Weights of a small GPT-style language model, trained from scratch on English Wikipedia: 13.6M parameters.
Each number is 128 + 32 x the weight over its row's rms, rounded and kept within 0 to 255. Layers, rows and columns count from 0. Numbers have three digits each. The size before them is the row's rms in percent of the matrix's.

# layer 6 MLP down, 320x1600, rms 0.046, rows 190-224, columns 1040-1119
098:136046167047082140051142091117159128139170073108128093136143063116141148176183149126117156102119158092107117136133152129131198158165132118122172103098135131148119121098123117167142125134132196144146160128151186098151086106178111188087082175
099:120161134147103100104112081186096179134138064092194113134125131170110147084137140102142089074126062095163120161168219150107137129111069157058123122119161089106124091098171097145176181178165088108146119145168071169073142107159119147117104152
098:154079102092175147101160098122138153159144181053127112167185145103159190125112160148181086078122068157121181102065109131186131146110106135114161211119122132137052100119163125165145090137147148118135130137163107141197063112148095129172120086
101:109159099079133134138135154092141095113147131087199093122108102084187105104096179122119190164127132111144183166156109118117062155128141165169104202173117125145132159205076150146085140108085116154153098134112109084099138170152119109148162149
101:077127126179155146104139141122127132165148143176129135113182149118133063157145171174127096149215123126107119087108117114117136135125123167126159184123154187164132126089134186129178089133069134188091087156227071149164151140121067066096084158
098:104190128091170087130068087180138091100160166131122085073138114162102122146122141102169155134101098047129136201103091118119069139142144119158142079117100111155101137081147146128165073149126114100130114093106104080128088146100118110173124059
102:122165125170128159150117111113153136153136164048162194108107168144152124108174173108090109123183110150109139097107073112115126119140116173094125208095193151126148081134161148143068141105108146133167092139150099138152158170123183138155197099
099:144101155130179140079142146096125139119126143074146163079111206112184137211105099181120061107172121110094161081105137126121155182133133175123133106143109099118139123143122187137101196103160130150138148069162132168106121205096137083106123112
099:108186168124170084114085118101148103114154167101138133050173119085162135117099135118089118105163080154131101158132101122166070072115101163145140173145187153099140144069087156129141101148124163103198107068135112146107134141155109104108067104
099:090179065129142119126185205106123158111144107153126117117151122147131120172130100164116146122172094154108156111087102132161098083115167171140088099114126161095132104151150122110074131129083154101179130110171150105060142173069177147126120139
104:050099186146102147129108161135158098154055155136108139141195119142149177155151139111083098183088215098147172108126095150092101111139127138128092131154103143139143174136136133158130115155159125147089142118170104108090160162117072139088134115
102:150161128070141115139146118158076071149101141073144172175122118141142141147159145094129076093144210118151088127104150101113142106140143094128142121150138163138151169150047163107120117143090122150114097116104127109093107133125089162146118139
099:113075117065136139099151048207168164131164138101131098148175111167141138149122150141141135094078130129122063162099206162113161133116097211107124055147154175164113081141096081133137154132115129117102102108108137123137165141171146116161116107
101:107084151118120084089138117163118195157078128112178109096146120141152086145134117109145179105151103157142147150162126172112147174148121137107197124084119077137169069157147119124117172171124108130158156095044182122134121112134146132092092156
096:152099088163130121095110115181180139102138130135109171083178062147115149130107175178153126081158168145173143148092138153142097188151156150123132102133143174143108135216201078137164120120113161163084091122104121186129114114136137131157141171
101:107155144127189129117128089074086113132121158109118173120121180141141082172136140091168092118169153148113075139131135103134128126121102139130033127157178113125148176126125105090157121113201149134144094108137125056137085161164123144127114124
104:071137138123126182072120156085179114171102169121108154123130113122106077204134090117173106189142111132113128103154117123120135175160148117104149135142140223175132117138127142104134074153134134125175128096110127137181152133122081127169097153
100:112075124130168128159079160119127116152062055154124151059182153093177147121147153118072098118194097126140084137118098057062131146117086121099107107093091118137033164117114221129130070133115103144152163153146098118084153168154047111148097101
096:154144106162189133186174094142160148155089151108128078146118171120147152133092119156160105124106118097147230135160132106171095128184086103116177100137179109160117127153139108093198169094145143081101136111136114095116081106084083094172094111
099:160172144141125129114076135116171090113154132052158170163184102130144133116126197180176139127094106142108139143075062130106158190144099140151130107131142170166115126130165082057185101076122079161113147138091117102099133140191087124150188106
102:126147139179160148070176155136171215098065105145172119185093143099137135107160131133146139100085101121104078115157138182073134126130104128159102125136091125113112137150177147113133085111099076153133069130100121166127138104176122127151077136
098:097090138100096195107143117194138111146060147108146134128117125174134064133188068088137156176214154112134075125166119167111117164145116104111143083080094090138097118104172123154182151211085149122124135144126090108123124112107087127102099115
099:172150069106102142153090076140193121102089120086084150114156137139131145123154177103183138077197184139131146049151116113144151136092147124125164097138119110137099130089123122161084137117154132080099109115123079107166127195136091079105137132
097:130166174171100140076156117142063160158151052135169171147072160150136136069159114112050126140168116123132133144161151084079105139067171157133172074144145122133130194133114111122112100180106138127096145192098096100137141111151109129136150137
098:046168166101087123076135226103114118088100143074081075156052112090147086141077156087071139129091113065137087121087097095114196141170127177044104115204151152192106133088113103077162122075078163139160148145162144121174116149106093129129116229
097:119113124130117206079081076091091167056197153153106116126076151170168158071090140103113062150166105096196119090095116083125103100137143109159113078141099126106134122100123088107167120159154144148126173144124110133184123100076157104178097139
105:149140172160057137163104135136146095081155137123081142165104123105123127066152135082122127149135186104149114163110119132139179071173125130144152136107163125116141107092063112126113155149115149060176131112163110163088185127098171123113188149
100:166176160169149108112139151128127187148096140155127089097152153125105131114153136097153174111119156096126140088120118141176097080177162109218137074082113122114082134144157125099184112103112100108101125144128167157105127155151135120107151118
101:097124102104026120092109168182124163097161167096097118069198159069116162104113119097182094100093170097049076142105083145125164127153087202130139127121111111074192112144119116166120094164112121155162107110059127134121065082093126137119137150
101:114152083131111104178091130081150185071174167177129182134114168166131157145115137134144128114141086165119115108132121111138142153176098158092134104073173127126118143118161153067170146099183078081137173109154094132158096103161180035107110161
101:122123115117131150096197137107129114149152150026085181129132124102106123105096139102103089112203107174103165119121127168223126103111175111144172146103155138142195117135111118130072117122090089164096098098142075165107090180142190105221100139
100:127157122157119163182134134167127148127160179132153125132158133105144206115091133132167104115098109135138178101161071083141104110122080090162101169150133172119110073138101132156134124138122123121097102126116124126110183105146100109147101103
100:147111124216106107176167193118177171083097094148175175139107155179118189177109113069074182130126158137109124104115152073103126127096186082148117146111132108133142113144131093135138152146126097148133126132107113099041173110146067142095145131
103:145167128117097165123184144175154139142075110187143141110176076152158131071138150159084144162112151108117082146170016122136134136129129139143120124089130121153087090136169128141141129121162108076181129172114153105088119140109125118151153112
100:126168132095099104179117107094127144114146061123114142089142161097097132118130113099152169159188130107137118135155167097125143089119107064148119105159162110114134139092140210111075149161130144201081125159070091133172105108131169112146128142